Part of a small language model's weights.
Size: 11 layers, width 640, 10 heads of 64, MLP 1728 SwiGLU, vocabulary 8192, 65M parameters.
Training: a variant of Muon for these matrices, 3648 steps.
Each number is 128 + 24 x the weight over its row's rms, rounded and kept within 0 to 255. Layers, rows and columns count from 0. The size above them is the row's rms in percent of the matrix's.

# layer 5 attention output (transposed), 640x640, rms 0.599, rows 444-447, columns 128-255
size [ 91  92  95  96]
[[ 91 132 146 147 140 188  98 105 114 111  70 104 120 130 129 156  89 118 130 111 125 106 120 120 131 161 112 141 109 119 125 106 129 123 183  94 138 118 122 131 144 126 139 136 142  94 134 142 108 123 131 174  86 180  92 131  95 142 140 154 144 153  86 139 136 124 103 135 139 137 135  90  97 120 149 122 152 146 146 151 119 171 106 110 125 144 190 166 125  84 163 155 124 118 132 123 122 147 145 106 150 148 153 131  93 171 119 114  67  93 146 110 146 148 101  94 145 119 120 125 116 153 127 136 165 108 128  84]
 [121 141  82 115 166 108 145 105 148 131 133 130 134 147 102 125 125 184 134  98 129 112 117 128 128 132 128 131 132 127 139 170 125  97 106 124 163 115 123 133 135 151 109  93 118 117 146 114 177 151 164 129 122 141 147 131 111 103 157 122 114  96  84  88 115 134  86 143 133 116 111 129 105 146 181 141 117 104 106 138 148 119 115 178 144 147 124 149 156 108 125  71 156 107 186 150 125 141 150 158 150 156 133 123 133  82 160 143  96 159 146 123 161 124  95  98 157 147 180 171  86 139 130 124 114 133 148 120]
 [152 114 129 141 110 121  87 126 148 129 114 139 144 147 118 112 115  96 139 109 182 143 150  74 126 109 136 121 140 176 161 147 104 147  98 118 121 139 152 114 121 132 139 122 121 131 160 133  94 139 104  76  87 132 157 149 122 126 128 159 109 116 119 182 111 113 135 138 150 134 160 131 122 154 113 157 110 130 111 108 138 116 107 128 122 156  97 148 169  93 159 126 146 145  67 143  91 134 128 105 135 149 156 123 170 157 125  94 140  99  80 155 153 146 138 173 129 157 132 113 115 102 179 157 116 136 128 118]
 [143 122 134 136 167 127 128 139  57 127 113 116 169 126 145 110 101 102 112 107 105 155 158 127 110 126 159 107 133 122 165 123 178 149 138 109  94 113  99  97 105 116 138 122 156  79 100 149 118 152  76 116 158 135 103 134 101 136  84 139 124 160 108 135 123 118 107 117 140 161 125 106 131 122 126 115 130 116 132 147 112 129 218  88 122 120 140 110 106 102 141 141 104 150 100 128 139  95 133 128 110 141 139 123 124 113 119 126  82 128 150 115 142 135 113 200 160  86  93 158 115 133 162 114 129 112  96 105]]
# layer 5 attention value, 640x640, rms 0.166, rows 445-447, columns 128-255
size [ 94  92  92]
[[126 114 175  98 155 139 162 149 117  89 137 102 103 132  92 155  91 153 160 179 147 175 166 118 133 127 110 124 122 112 121 153 128 138 142 139 107 107 129 132 110 116 119 108 134 104 149 163  75 126  60 106 110 133 102 122 189 141 121 117 159 117 153 106 124 141 123 130 163 138 104 102 138 161 133  80 113 108 165 141 151 124  96 119 112 124  80 175 125 153 127 132 110 173 129  99 115 178 140  93 173 121 120 146 133 101 101 125 170  89  72 142 123 113 135 145 113 166  70 123 116 109 120 130 109 112 141 145]
 [165  66 158  87 147 136 163 130  98 104 134 139 120 161 157 159 102 140 118 135 127 117 131 145 130 119 120 166 131 166  90 160 175  91 100 105 144 147  98 110 138 157 159 132 161 126 134 169 115 102 122 127 134 180 116 116 128 119 131  98 118 110 136 103 120 124 147 129 124 136  78 135 152 131 119  82 142 145 138 112 143  95 107 129 128 138 124 148 142 137 102 123 133 147 128 132  98  78 140 140  40 152 136 133 106  99 139 153 127 152 133 130  76 147 161  99 146 113  91 106 133  89 111 124 139 129 103  86]
 [115 107 136 113 120  96 120 121 136 115 139 123  99 124 125  72  99 124 130 122 139  98 130 168 147 125 139 166  95 146 110 116 139 136 112 159 165 140 139 133 140 134 122 144 116 155 155 124 168 171 155  90  96 151 140 117 146 149 100  93 146 178 142 140 116 117 129 115 143 139 133 139 119  69 138 117  77 115 117 111 121 152 133 130 125 101  87 125 129 151 142  82 140  91  53 171 126 112  87 103 104 153 117 113 154 104 113 134 127 132 115 114 107 116  76 116 115 136 167 127 158 100 146 149 137 125  95 100]]
# layer 5 attention query, 640x640, rms 0.111, rows 448-471, columns 128-255
size [ 90  83  81  93  91  86  86  91  90  98  94  90 107  91 104  92 101  98  94  96 101  96 103 101]
[[117 105  98 100 133 157 113 159 108 137 135 115 160 107 113 113 115 114 157 136 122 122 140 112 137 152  87 105 136 119  92 103 123 101 124  90 118 179 123 156 199 158 134 104 142 139 120 130  88 118 145  97 118  95 152 117  82 105 116 109  89 150 132 126 153 128 123 138 111 111 128 123  99 107 114 119 170 132 115 104 170 114  88 111  99 146 131  93 113 116 136 169 140  96  94 115 158 165 112 141 115 123 144 128 101 121  71 161 127 110 137 119 148 163 112 115 138 111  91 103 122  81 147  93 141 187 140 112]
 [139 108 150 185 139  90 120 130 136 110 131 109 107 156  77 127 131 109  95 137 144 128 136 182 127 136 130 170  94 133 131 167 114 132 158 128 148  85 119 135 121  95 107 124 137  98 119 127 141 153 120 124 117 120 131 164 112 133 163 134 122 148 154  75 127 158  76 134 168 135 123 117  62 135 116 154 120 155 149 123 131  97 159 133  75 130 152  82 123 143 126  94 124 139 137 197 125 142  79 149 130 159  93 132 125 134  70 136 153 161 123 133 136 121 102 139 128 155 135 134 107 142 121 118 138 151 154 138]
 [145 130 133 134 166 131 119 151 148  99 124 126 106 131 141 148 151  81 127 128 116 120 116 114 176 150 149 142 182 150 117  98 121 141 145 162 129 125 114 165 100 111 149 156 125 123 155 166 142 155 121 127 172 129 147 140 127  95 136 118 104 105 172 127 152 150 100 119 138 110 114 117 147 165 125 169 141  85 127  92 138 185 148 169 152 178 139  82 115  80 148 115 128 102 110 123 124 110 125 147 124  93  78 119 177 112 159 131 141 125 105 160 130 118 155 162 126 117 102 159 115 133 109 114 121 144 173 110]
 [148 121 132 152  98  89  77 133 134 127 161 127 119 103 139 115 119 118 136 145 135 124 119 197 113 101 121 121 113 115 111 140 122 126 119 184 125 102 129 119 125 136 166 113  87 103 119 156 146 179 138 104 130 129 146 158 156 133 102 131 122  71  95 142 146 107 138 122 154 144 101 153 115 134 131 129 127 134 142 119 144 154 121 106 136 163 146 139 115 113  94 147 133 123 131  95 178 138 119  87 167 173 108 126 118 131 132 154 126  78  97  97 121 100 141 121 151 129 110 106 174 151 104 132 116 101 140 207]
 [149 139 125 130 123  59 146 136 136 110 138 160 120 157 137 142 144 114 122 101 118  94 143 127 162 134 152 137 126 111 111  89 107 128 133 158  80 112 213 103 115 145 119 131 128 129 111 128 119  97 135 111 138 140 108 179 117 108 147 145 145 115  96 144 159 113 121 116 139 125 113 115 212 134 138 141 136 141 131 125 118 128 138 123 147 126 139 176 143 127 151 128 113  98  95 155 109 127 147 125 112 110 112 174 169 140 108 150 118 100 127  73 119 149 148 130 137 150 134 140 122  64 133 133 150 137 144 145]
 [102 158 105 112  92 118 110 105 163 100 146 150 112 114 158 133 122 191  89 121 131 150 100 125 188 144 156 105 105 179 126 130 144 180 137 156  94 154 121 115 141 143 129 107  63 129 144 144 157 165 158  96 159 137 113 133  95 149 100  93 125 124  98 165 142 102 106 116 125 125 151 169 129 123 146 115 133 134 112  98 158 121 138  99 113 139 131 132  99  94 143 119 141 172 161 143 120 138 133  73 121 139 137 140 142 104 152 140 122 121  75  91 137 104 121 147 155 123  87 134 145 124 155 128 110 134 133  97]
 [109 137 145 108 153 154 111  96  97  83  58 143 167 107 172 166 151 116 103 129 115 115 166 124 116 148 143 108 120 136 152  90 179  84 129 125 135 136 129 172 115 112 121 118 125 133 121 114 127 115 163 134 142 144 118 107 118 146 173 134 134  90  97 118  90 120 123 100 109 161 138 146 146 158 133 121 130 149 140 112 117 137 108 148 139 104 101 110 121 103 152 119  92 126 171 145 159 151 148 105 148 141 120 130 124  97 113 137 137 122 149 118 124 121 139 185 189 115 113 102 124 151  95 152 132 143 129 100]
 [117 143 157 155 167  90 130 143  71 153 135 141  98 142 128 136  97 141 132 124 146 159 140 137 121  79  94 128 148 129 115 135 149 156 134 151 118  99 142 143 111 117 179 126 116 114 152  88 147 131 141 132 119 128 115 111 151 104 114 127 132 121 130 122 103 107 144 118 117 123 147 143 135 127 132 101 122 167  96 116 154 105 161 129 139  90 108 125 163 131  99 100 134 135 137 118 167 136 142 170 152 134  92 112 103  92 100 108 144 172 127 140 103 185 149  78 178 117  85 145 106 130 123 144 136 152  90 152]
 [127 104  74 174 122 121  86 133  90 141 151 124 159 142 157 160  91  99  88 140 136 136  71 178 180 125 124  66 148 120 153 118 109 157 145 134 147 133 132 158 149 163 131 110 116 131 113 120 156  91  92 108 136  80 162  89 143 110 105 128 127 112 137 124 130 120 136 104 149 102 145 129 162 144 160 147 170  98 155 123 173 134  99 129 126 125 150 151 128 151  91 160 143 149 102 127 140 112 136 153 106 104 101 129 154 136 126 119 108 123 117 107 120 114 172 127 144 109 130  90 166 130 148 107 139 162 129 124]
 [155 140  91 149 151 148 114 136 131 126 109 159 140 118  87 120 158 128 118  95 134 107 180 118 110 131 138 165 150  97  85 132  81 128 101 106 141 117 127 128 165 128 137 116 145 106 118 122 124 182 133 120  76  93 152 142 152 124 135 109  82 113 164 115 130 145 130 122 114 142 139 108 112  88 110 146 152 130 189 117 167 130 132 123 132  85 144 114 131 153 139 111 142  85 125 111 170 135 161 153 120 128 125 122 129 147 112 159  98 128 131 160 165 135 107 111 155  99 133 125 135  92 161 157 122 130 141 117]
 [114 123 112 138 119 127 101 141  91 140 129 131  96 104 127  99  78 127  93 129  83 111 143 131 144 111 143 132 139 139 137 129 157 152 156 156 118 118 150 142  81 123 120 156 114 142 142  98 154 122 146 136 184 100 102 132 154 126 101 144 142 100 108  88 173 137 128 158 104 145 117 119 140 147 142 165 109 134  83 128 128 162 139 118  74 164 147 112 159 147 158 142 110 151 151 155 105 130 148  72 103 149 117 147 116  93 150 115 165 114 116  99 172 121 126 140 140 126 104 116 135 114 131  72 111 145 164 119]
 [146 142 151 142 135 140  95 106 150  86  74 126 142 174 133 110 130  92  99 146 142 161 150 133  67 134 108 138 116 131 141 134 133 132  93 109 127 116 114 132 136 134 142 117 121 122  79 108 135 109 164 164 108 129 101 150 150 152  98  90 147 140 160 108  87  91 161 109  97 170 128 161 115 138 114 111 155 105 132 132 130 106 125 163 159 118 105 157  65  91 132  86 146 125 129 123 123 110 129 131 127 131 120  83 123  92 150 154  82 100  94 152 114 101 108 116 137 117 102  99 146 184 126 147 133 141 114 127]
 [144 140 106 108 141 103 140 106 139 192 103 123 140 151 135 173 133 141  99 171 123 119 156 143  94 139 123 118 115 114  99 138 119  96 151 123 143 137 112 154 142 131 115  95 122 102 150 111 130 145  92 145 108 132 133 107 143 112 149 106 125 117 135 140 135 118 161 154  93 127 122 167 133 101 154  81 134 103  95 120 117 131 157 130 128  71 138 145 106 130  53 123 125 126 133 145 118 127  88  98 139 119 109 123  93 140 137  98 114 132 123 162  87 120 128 129 107 127 111 153 141 159 141 144 129 135 158 127]
 [162 109 144 134 105 120 168 173 138 116 128 167 106 139 122 154 134 140 140 135  93 137 100 100 117 162 105 146 106 115 168 156  84 105 118 118 110 135 112 152 162 105 116 128  94 122 168 122 100 157  99 146 126 148 174 116 137  75 136 172 159 116 112 113 130 157 136 114 129 108 152 105 129 110 124 166 155 128  98 114 125 139 104 127 136 132 128 109 143 129 136 158 165 131 110 117 153 118 116 152 156 121 112 153 125 148  94 135 130 201 124 114 116 155 140  85 118 139 112 128 105 118 123 172 123 107 152 160]
 [162 123 111  80 141 153 136 123 139 129  57 111  82 170  88 156 121 107 130 115 133 139 143 116  88  74 131 156 137  99 145  95 134  76  77 112  92 123 109 116 170 105 116  75 158 109 131  90 132 124  86 127 116  97 121  95  88 150 144  99 140 141 123  86  84 115 157 113 109 105 157 168 177 107 115 137 170 114 154 119 132 106 125 107 143  56 168 110 115  97 101 143 117 161 123 113 131  80 135 113 110 105 109  91  94 103 120 152 113 111 142 145 128 150  96 119 116 130 140 120 132 157 125 121 166 126  97 112]
 [134 119 114 136 120 144 134 155 148  68 161 128 145 116  93 140 124 156 169 118 181 143  87 117 189 162 123 121 168 161 157 134 141 176 117  97 114 116 167 108 131 140 159 154 108 132 125  92 141 120 101 117 109 100 117 140 120 172 151 120 108 166  94 140 134 160  87 103 143 129 129 119  84 124 118 169 113 150 186 121 135 148 140 182  85 155  95 130  81 100 165 160  94 106 151 120 161 146 153 110 154 111  78 149 111 171  96 145 159 189 106 165 137 122 159 115 147 126 157 166 144 175 150 130 137  69 115 124]
 [ 91 161 202  85  89 103 144 113 128 133 158 127 120 188 135 113 148  82 173 132 140 151  89 153 172 159  70 128 119 116 155 119 118 105  54 117 107 124 119 111 121 135 126 135 138 135 185 145 113 123 115 132 107 136 156 164  82 165 112 133 136 138 122 121 119 119 122 108 173  91 108 103 131 141  71 149 106 146 120 109 126 107 133 140 133 151 110 164 120 116 111 121 140 149 133 151 113 102 105 145 119 121 110 132 130 152 120 121 151 153 157 158  99 116 111 107 129 158 105 129 128 103 127 143 123 133 167 158]
 [150 100 136 153 124 141 120 123 125 121 131 108 115 155 144 123  94 112 121 140 113 167 149 119 128  90 101 119  94 125 144 119 157 157 137 111 130  88 138 111 122 161 121 156 116 112 115 134 148 102 149 158 118 135 133 143 150 146 129 130  87 141 103 124 144 140  91 119 120 105 116 132 120 143 100  83 124 153 138 171 118 133 111 109 124 115  92 151 124 153 143 119 108  98 104 134 140 171 125 137 137 149 117 129 155  86 125 129 143 102 157  92 160 143 126 149 171  82 172 121 143 180 124 129 126 132  94 118]
 [108 142 110  94  87 156  80 120 117 154 139 111 120 155 133 124 101  95 105 140 126 122 162 137 108  99 136  74 102 138 142 115 135 145 168 105 115 106 109 134 113 112 129 134 146 133  85 112 133 151  77 160 112  94 103  96 126 136 117 141 103 124  95 140 126 110 120 135 136 122 137 123 148  98 137 120 143 111  69  92 174 108 117 121 120 103 143 114 168 143 120  79 137  91 119 162 144 162 148 118 148 142  91 139  84 138 120 137  93  94 111 138  90 123 145  97 114  91 123 125 153 132 101 141 122 149  89 106]
 [146 161 126 167 118  92 104 160 149 176  96 125 141 169 147 116 108 126 146  98 189 129 105 151 137 129 104 125 152 167 139 122 151  84 142 129 124 119 112 116 161  79 155 114  97 119 110 137 117  83 114 176 160 137 117 142 129 118 131 119 129 151 121 125 103 146 111 110 139 109 134 167  78 160 151 103  96  71 173 118 154 145 137 126 113  95 139 194 120 126 145 141 147 128 150 149 145 149 111 113 117  81  79 111  95 108 151 138 131 118 136 155 101  95 134 142  90 129  70 111 103 161 135 112 136 175 133 113]
 [150 138 166 114 169 119 181  91 142  88 170 158 123 128 161 104 125 144 162  92 110 111  85 118 133 171 148 195 158 128 115 161  97 139 153  91 121 138 130 118 138 127 113 133 164 109 175 109 184 117 149 100 119 116 150 180 104 106 117 143 191 184 122 169 144 141 112  97 149 125 100 132 122 176 107  62 111 150 138 143  95 105 145 128 171 141 118 142 110 110 101 161 145 146 128 157 109 138 124 124 121 198 110 119 133 121 121 109 150 132 144 139 130 132 124 148 129 132 119 199 126 107 132 170 148  80 133 116]
 [ 99 150 163 133 111 109 111 114 129 123 101 117 105 153 171 137  92  88 113 177 139 159  77 127 132 115 111 126 114 173  99 148 132 120 113 112 123 129 178  93 147 117 124 152 138 177 145 143 135 130 111 137  75 134 166 112 105 166 147 134 113 134 118 141 150 127 164 130 123 116 139 137 141 166  98 123 121 116 124 121 165 148 137 144 129 177 138 150 146 121 151 124  84  84 140 144 168 148 102 141 129 118 139 203 118  91 127 132 158 128 136 118 112 146 118  86 165 116 116 131 137  80 145 165 158 149 124 113]
 [146 124 138 140 129 141  99 111 163 136 109 131 104 120 103  77  97 151 124 112 150  90 156 131 133 125 131 138 139 137 164 149 150 146 104 133 159 147 106  98 119 120 130 125 147 112 159  95 152 121 152 135 143 108  83 121 138 110 112 137 138 133 109 141 123 155 131 133 121 144 117 125 134 112 121 129 135 104 145 155 127 143 150 159 155 163 111 110 128 111 108 137 150 123  89 111 137 197 116 159 143 181 113 147 148 117 118 109 104 138 116 120 139 176 130 127 155 137 112  95 143 108 129 164 135 105 137 113]
 [118  83 133 120 103  84 100 135  93 103 133 108 154 115 126 137  87 160 137 112 176 209 145 140 157 117 102  92  98 125 134 140 133 122 122  92 117 107 149 150 137 155 163 129  83 119 122 127 166 100 102 135 148 125 100 127 131 126 144 130 132 151  95 134 117 140 118 154 112 126 105 175 109 137 112  86  94 155 103 120 162 143 143 122 151 147 111 103 141 140 137 115 151 111 147 173 146 154 166 138 127  72 102 138  90 165 147 165 131 119 110  88 112 111 139 124 131 160 140  81 141 123 136 113 104 145 103 160]]
# layer 5 attention key, 640x640, rms 0.113, rows 448-470, columns 128-255
size [ 87  89  89  82  87  90  86  86  86  89  91  89  91  88  96  93  94  90  97  98  91  97 101]
[[143  88 154 115 136 108 158 133 119 102 122 167 117 138 108 149  91  98 102 152 115 104 156 114  75 150 147  88 105 107 134 122 104 157 114 148 115 143 108 175 138 109 127 113 110 149 130 132 130 140 126 109 175 125 121 140 126 100 147  70 134 131  74 122 143 128 103 112 116 118 150  92 108 134 152 130 150 125 103 123 120 124 144 131 154 115  92  93  94 162 102 111 135 126 100 132 129  64 125 113 109  84 149 125 143 144 134 124  81 161 160  85 137 139 168  99 120 169 172 123 139 144 137 109  80 147 106  98]
 [120 125 125 154 111 139 123 112 105 142 113 101 122 144 148 168 168 129 153 110 165 148 128  97 134 121 108 127 125 135 181 159 121  94 129 146 103  98 131 147 158 157 140  97 151 181 111 117 121 153 140 149 114 156 125 123 104  83 149 177 104 190 151 116 141 130 141  85 112 100  87 140 119 156 105 178 148 150 119 141 110 159 157 100 138  96 108 204 110 151 120 107 119 149 142 154 139  82 115  85  93  81  90 106 111 144 145 138 135  75 103 116 113 140 131 138 149 101 161 108  94 141 105 132 114  95 117 139]
 [137 127 125 131 147 176 157 141 113 139 119 115 140 112 102 135 116 128 117 116 136  78 111 159 115 109 121 131  99 106 153 111 106 137 143 119 136 113 152 156 154 164 143 151 118 149 110 135 136 117 107 145 100 118 127  69 105 108 155 172 139 119 133 155 138 133 149 144 108 105 135 123 109 137 112 159 157 118 183  83 174 131 112 150  93 127 139 131 159 151 117 132 130 138 155 137 139 101 128 145  89 113 147 123 117 140 125 158 163 140 138 150 124 140 119 123 138  80 174 145 115 123 107 174 115 144 138  86]
 [128 140 117  88  67 131 109 177 132 110 141 157 135 155  82 178 149 112 112  94 192  97 135 133 107 150  88 128 135 115 100 125 157 150 135 119 144 137 149 151 137 166 100 126 155 194 108 108 107 125 119 155 106 115 129 122 106  94  70  99 129 131 143 105 135 146 115 110 124 144 126 129 114 122 118 176 131 122 156 113 106 149 169  90 137 123 140 110 137  95 135 110 146 110 125 107 137  99 149 104  86 105  98 115 157 108 170 100 123 197 120 160 126  96 114 173  76 145 136 102 115  78  99 140  87  98 149 130]
 [ 97 116 121 160 110 126 115 181 121  79  86 127 127  98  93 109  77  94 133 120 134 128 140 128  98 169 102 163 139 119 108 163 121 112 115 117 116 138 162 140 158 148 148 140 133 125  96 137  97 148 142 162 136 114 149 126 135 141 128 137 106 123 118 122 143  98 148  99 134 137 130 153  94  72 126 113  89 136 130 107 152 140  85 106 121  78 163 149 136 111 121 133 163 131 129 109 121 138 122 180  79 185 107 110 117 100 139 126 118 175 113 171  82 157 131 180 123 137 157 102 134 132 114 163 109 110 135 109]
 [136 113 116 148 135 154 102 169  78 132 128 153 176 131 141 121 129 117  87 124 154  76 129 181 125 120  99 161 136 109 124 119 125  77  89 151 131 110 159  82 132 110 117 144  77 142 109 108 107 153 148 136 177 139 158 142 186 122 118  92 144 128 119 146 157 104 139 118 142 124 156 155 171 181 119  85 103 154 117 115 124  87 111 102 163 139  92 143 120 138 145 106 140  97 109 154 146 106 119 124 131 116 159 155 143 128 132 133  83 129 122 133 148 103 130 116 151 150 146 102 135 133 104 121 162 103 129 137]
 [120 117 123 126  94 121 162 104 172 157 179  98 108 157  85 155 156 113  88  98 100 120 121 117 132 150 104 107 132 135 160 138 120 138 115 143  80 126 125 115 124 123 105 126 127 147 117 128 127 101 132 148 131  91  87 153 128  75 127 146 122 124 108  94 126 153 117 142 145 128 148 128  96  99 114 135 136  86 152 134  94 116  91 105 126 138 113 136  81 113 133 126 153 102 125 116 120  90 113  97 149 123 125 100 114 113  87 130 137 108  91 137 107 137  80 168 102 122  93 130 144  79 116 124 111 109 142 138]
 [195 122 137 155 123 142 161  84 150 141  70 151 112 116 132 108 176 158 124 138 106 146 163 108 147 162 150 100 122 106 127  93 118 133 132  56 128 134 108 116 123  96 112 128 137 134 138  91 139 126 114 120 127  93 100 130  84 116 101 155 126 124 118  91 127 191 156 117 128 145 163 116 134 103 121 151 108 137  96 131 110 135 130 159 126 112 156 124  76 130 142 113 183 127 119 102  97 137 176 102  72 106 141 116 114 158 119 159 110 126 108 134 102 133 169 135 129 102 126 148 137 117 138 114 128 171 135 174]
 [131  95 151 107 135 134 112 130 126 134 106 140 116 112 158 112 107 130 140  84 116 118 130 120  92 126  93 170 156 112 123 141 142 115  97 156  88 115 105 137 160 134 134 150 110 156 109 136 109 125 114 148 134 129 170 155 132 140 101 158 149 111 128 146 134 138 127 158 131 160 122  96  76 143  92 102 116 137 152 132 113 139 161 142 169 142  94 120  99 119 106 101 132  99 121 143 108 132  98 109 124 126 145 112 131 137 181 139  75 139 152  98 126 130 152 130 107 145 151  99 132 122 135 147 157 129 128 106]
 [136 130  87  98 135 145 114 105  94 146 116 153 106 143 127 128 108 141 126 164 125 127 112 196 134 102 113 126  93 109 119 133 152 128 146 107 113 116 130 150 125 129 152 135 158 124 161 134 165  89 141 118 137 119 137 102  80 145 139 114 150  99 104 130 141 153 150  88 121  88 127 136 137  75 133 140 145 169 162 127 143 101 127  66 100 117 159 113 117 119  99 130  91 137 133 124  76 114 152 106 132  98 164 149  98 164 125 120  87 167 141 100 103 114 140 155 154 136 161 112 123 116 127 124 102 167 104 140]
 [159 125 150  81 134 175 117 136 130 100 135 106 111 100 149 165 133 109 166 129  95  84  96 150  90 173 107 153 127 107 136 124 143 164 111 112 139 154 128 183 147 117 139 118 108 133 165 135 165 131  95  73 127  86 147  93 155 108 169  97  75 106 134 140 154 176 163 106 141 127 158 130 125 123 137 115 132 112 124  91 138 160 148 122 130  84 163 111 121 138 129 138 148 123 102 113 140 198 106  85 106 121 145 142 151 111 162  97  96 130 126 150 109 146 115 124 149 155 124 164 149 110 101 145 124 125 143 127]
 [120  91 141 162 122 150 143 140 107 146 112  95 144 140 120 135  79 147 143 132 101 152 153 124 165 101 139  96 142 140 188 123 126 118 135  89 171 112 116  84 172 106 124 161 135 103 143 135 184 123 138  77 159 141  99 109 102 136 111 119 153 150 109 108 144 138 113  82 132 127 129 171 147 102 132 178 158 150 130 125 145 146 115 106 134 116 121 103 153 126 119 117 145 123  68 140 201 140  97 138 124 150 113 124 127 128 131 115 118  94 134 146 125  85 151 156 190  72 110 128 110 101 127 171 155 133 112 143]
 [128 119 106 100 123 145 139 150 121 201 143 135 142 130 124 129  93 140  79  94 121 150 124 115 131  98 211 134 109 148 175 162 100 172 113 122 159 167 146 141 142 159 157 103 120 122 125 135 120  96 192 115 121 109 116 118 163 131 153 126  96 129 121 136  93 106 111 130  92 111 121 122 160 114 121 101 102  91 116 130 135 155 141 101 143 115 149  99 149 126 160 130 114 142 130 183 150 124 133 140 106 113 138 118 110 149 129 136 169 124 134 134 123 154 139 144 151  95 124 146 112 113 144 132 108 176  82  91]
 [135 139 126 111 137 117 133 163 100 162 105 122 130  93 124 180 139 139 122 147 137 145 149 130 133 117 134 149 108 115 154 146 174 114 119 133 136 174 164 134 131 131 163 148 129 121  91 111 123 104 111 139  97 139 100 125 118 164 127 131 134  93 127 128 118 108 158 133 103 103 116 122 171 155 156 103 141 131 132 137 124 100 130 176 158 121 102 109 113 100 122 187 132 179 141 127 132 122 130 106 143 116  93 133 155 164 107 132 122  93 142 134 155 101  98  63 142 166 122 110 134  90 141 131 116 141 104 128]
 [154 147  91 150 113 137 138  95 109 177 101 154  79 115 173 129 131 134 177  83 140 151 128 180 138  97 138 120 105 120 122 134 121 119 155 121 161 141 117 126 108 162 146 119 165 139 158 116 119 140  95  70 130 130 145  93 129  87 146 169 135  90 157 112 132 153 128 132 167  83 109 100 133 119 168 129 130 123 144 165 140 139 145  95 119 133 122 152 116 158 143 150 127 161 124 119 159 126 117 118 120 106 120 124 109 164 150 155 107 121  94 124  96 138 111 147 140 112 188 151 101 116 153  98 143 144 145  87]
 [138 129 140 120 119 131 110 143  98 134 152 118 144 159 132 130 132 111 125 132 152 121 112 156 122 166 117 121 130 119 111 170 179 102 157 154  97 104 153 113  98  93 134 110  89 114 116 136 110 147 147 147 112 130 153 122 124 136 143 134 127 131 148 128  95 144  99 128 160 116 116 103 141 131 131  65 141 120 101 136 166  83 103 121 150 107  78 151 132 116 136 114 111 105 120 158 114 173 163 134 151 165 130 113 106 113 171 153 101 176 154 126 101 134 153  91  90 127 103 166 125 162 162 100 149 102  94 130]
 [ 88 164  98 115 170 129 116  92 151 106 162 114 134 156 136 117 135 176 159 106 124 100 122 146 154 138 137 145 111 128 107 161 133 133  95 122 128 169  83 138 140 121 122  90  97 158 128 152 115 127 139 139 111 133 128 115 109 100 151 131 103 127 128 138 154 113 160 155 125 132 110 131 129 114 133 138 118 126 117 120 145 117 135 176 138 113 100 127 139 140  80 111 151 136 124 114 110 170 119 136 124 104 136 149 166 122 133  91 146 148 111 127 140 113 135 108 128 161 139 118 140 120 130  96 151  90 136 168]
 [105 132 101 142 158 100 180 145 151 165 139 114 127 138  88 115 125 143 122 139 134 121 143 132 118 143 138 116 156 131 150 113 137 113 132 115 136 142 102 111 130 163 141 132 133 103 124 110 150 124 141 113 163 140 130 138 136 105 121 113 123 117 133  93 153 173 132 145 174 129 163 174 131 100  89 166 151 139  90  90 100 139 117 119 132 108 151 115 138  74 122 137 124  95 103  81 120 186 120  97 109 161 102 102  95  85 147 171 183 152  90 134 158 137 172 113 144 113 140 144 143  93  99  62  96 125  95 126]
 [158 125 128 113 137 148 115 109 112 142  97 149 115  96 148 107 127 128 157 133 145 124 121 146 108  78 140  94 138 121 110 114 167 109 175 151 134 142 122  91 127 134 128 122 150 106 106 114 122 131  99 112 102 117 162  87 177 165 143  96 132 112 140 121 163 120 202 140 167 103  92 129 132 101 165 143 120 143 113 107 137 160  97  93  98 106 142 151 172 123 150 136 129 121 132  73 104 127  89 100 126 152 128 102 133 145 144 132  87 124 114 153 134 138  85 123 179 103 138 156  95 132 141 125 105 122  82 168]
 [143 108 150 149 193 149 143 121 139 123 120 121 131 155  97 128 142 141  71 140 107 171 133 131 163 107 107 138  91 105 163 144 119 103 105 133 103 127 174 105 150 160 112 157 160 116  83  90  94 124 126 124 106  97  86 117 161 136 155  95 148 154 135 153  94 128 136 152 179 155  96 128  99  92 153 177 164 112 156 167 115 114 123 110  90 161 120 126 123 140  90 163 106 142 122 105 141 108 137 147 106 170 149  98 114 122 110 128 122 121 117 145 137 102 135 117 141 103 138 111 110 174 138 141 130 104 139 125]
 [134  78 124 107 152 127 125 111 147  71 148  80 141 115 160  99 134 108 100 116 100 119 127 114 137 123 116 142 157 140 125 160 149  91 150 163 126 117 134 172 125 143 123 126  99 151 125 128 156 107 109 130 134 128 115 113 210 121  68 146 129 136 135 160 145 131 154 102 124 137 120 151 116 139 102 162 166 112 145  93  86  96 161 154 122 180 110 129 121 143  96 105 143 145  92  76 148 133 167 166 132  94 120 149 162 112 110 164 186 151 135 141 162 188 116 132  93 112 108 194 142 107 123 138 107 103 130 145]
 [158 130 127  75 133 160 129 139 108 135 137 166 121 139 112  99 118 137 155 152 120 141 133 149 134 109 116  76 149 135 122 108 111 127 141  86 114 133 118 174 100 118 177 111 127 128 151 131 111  97 146  91 147  98 129 181 109 143 107 133  89 119 124 100 156 114 123 165 123  54 108 105 127 120 137  87 106 180 109  66 151 154 176 142 164 115 158 164 115 132 155 109 114  97 129 127 140 150 140 141 126 106 123 109 140 140 118 155 119 120  86  99 152 136 142  88 116 137 111 109 113 159  77 122 136 157 118 130]
 [120 108 113 118 148 139 117 153 134 158 137 147 106 107 140 116  77  90 137 150 154 143 122 124 108 106 129 110 134 117 115 136 123 108 134 102 155 107 131 128 131 143 109 187 161 170 152 160 123 147 138 134 147 143  79 131 171 142 123 110 176 164 143  98 133 151  96 151 170 142 139 158 107 111 157 125  82 111 138 155 124  93 120  77  71 164 141 127 121 117 134 146 121 118 103  88 104  80  93 165 172 115 137 146 123 133 109 136 106 114 135 155 123 161 121 162 127  77 133 143 152 139 157 102 100 151 125 116]]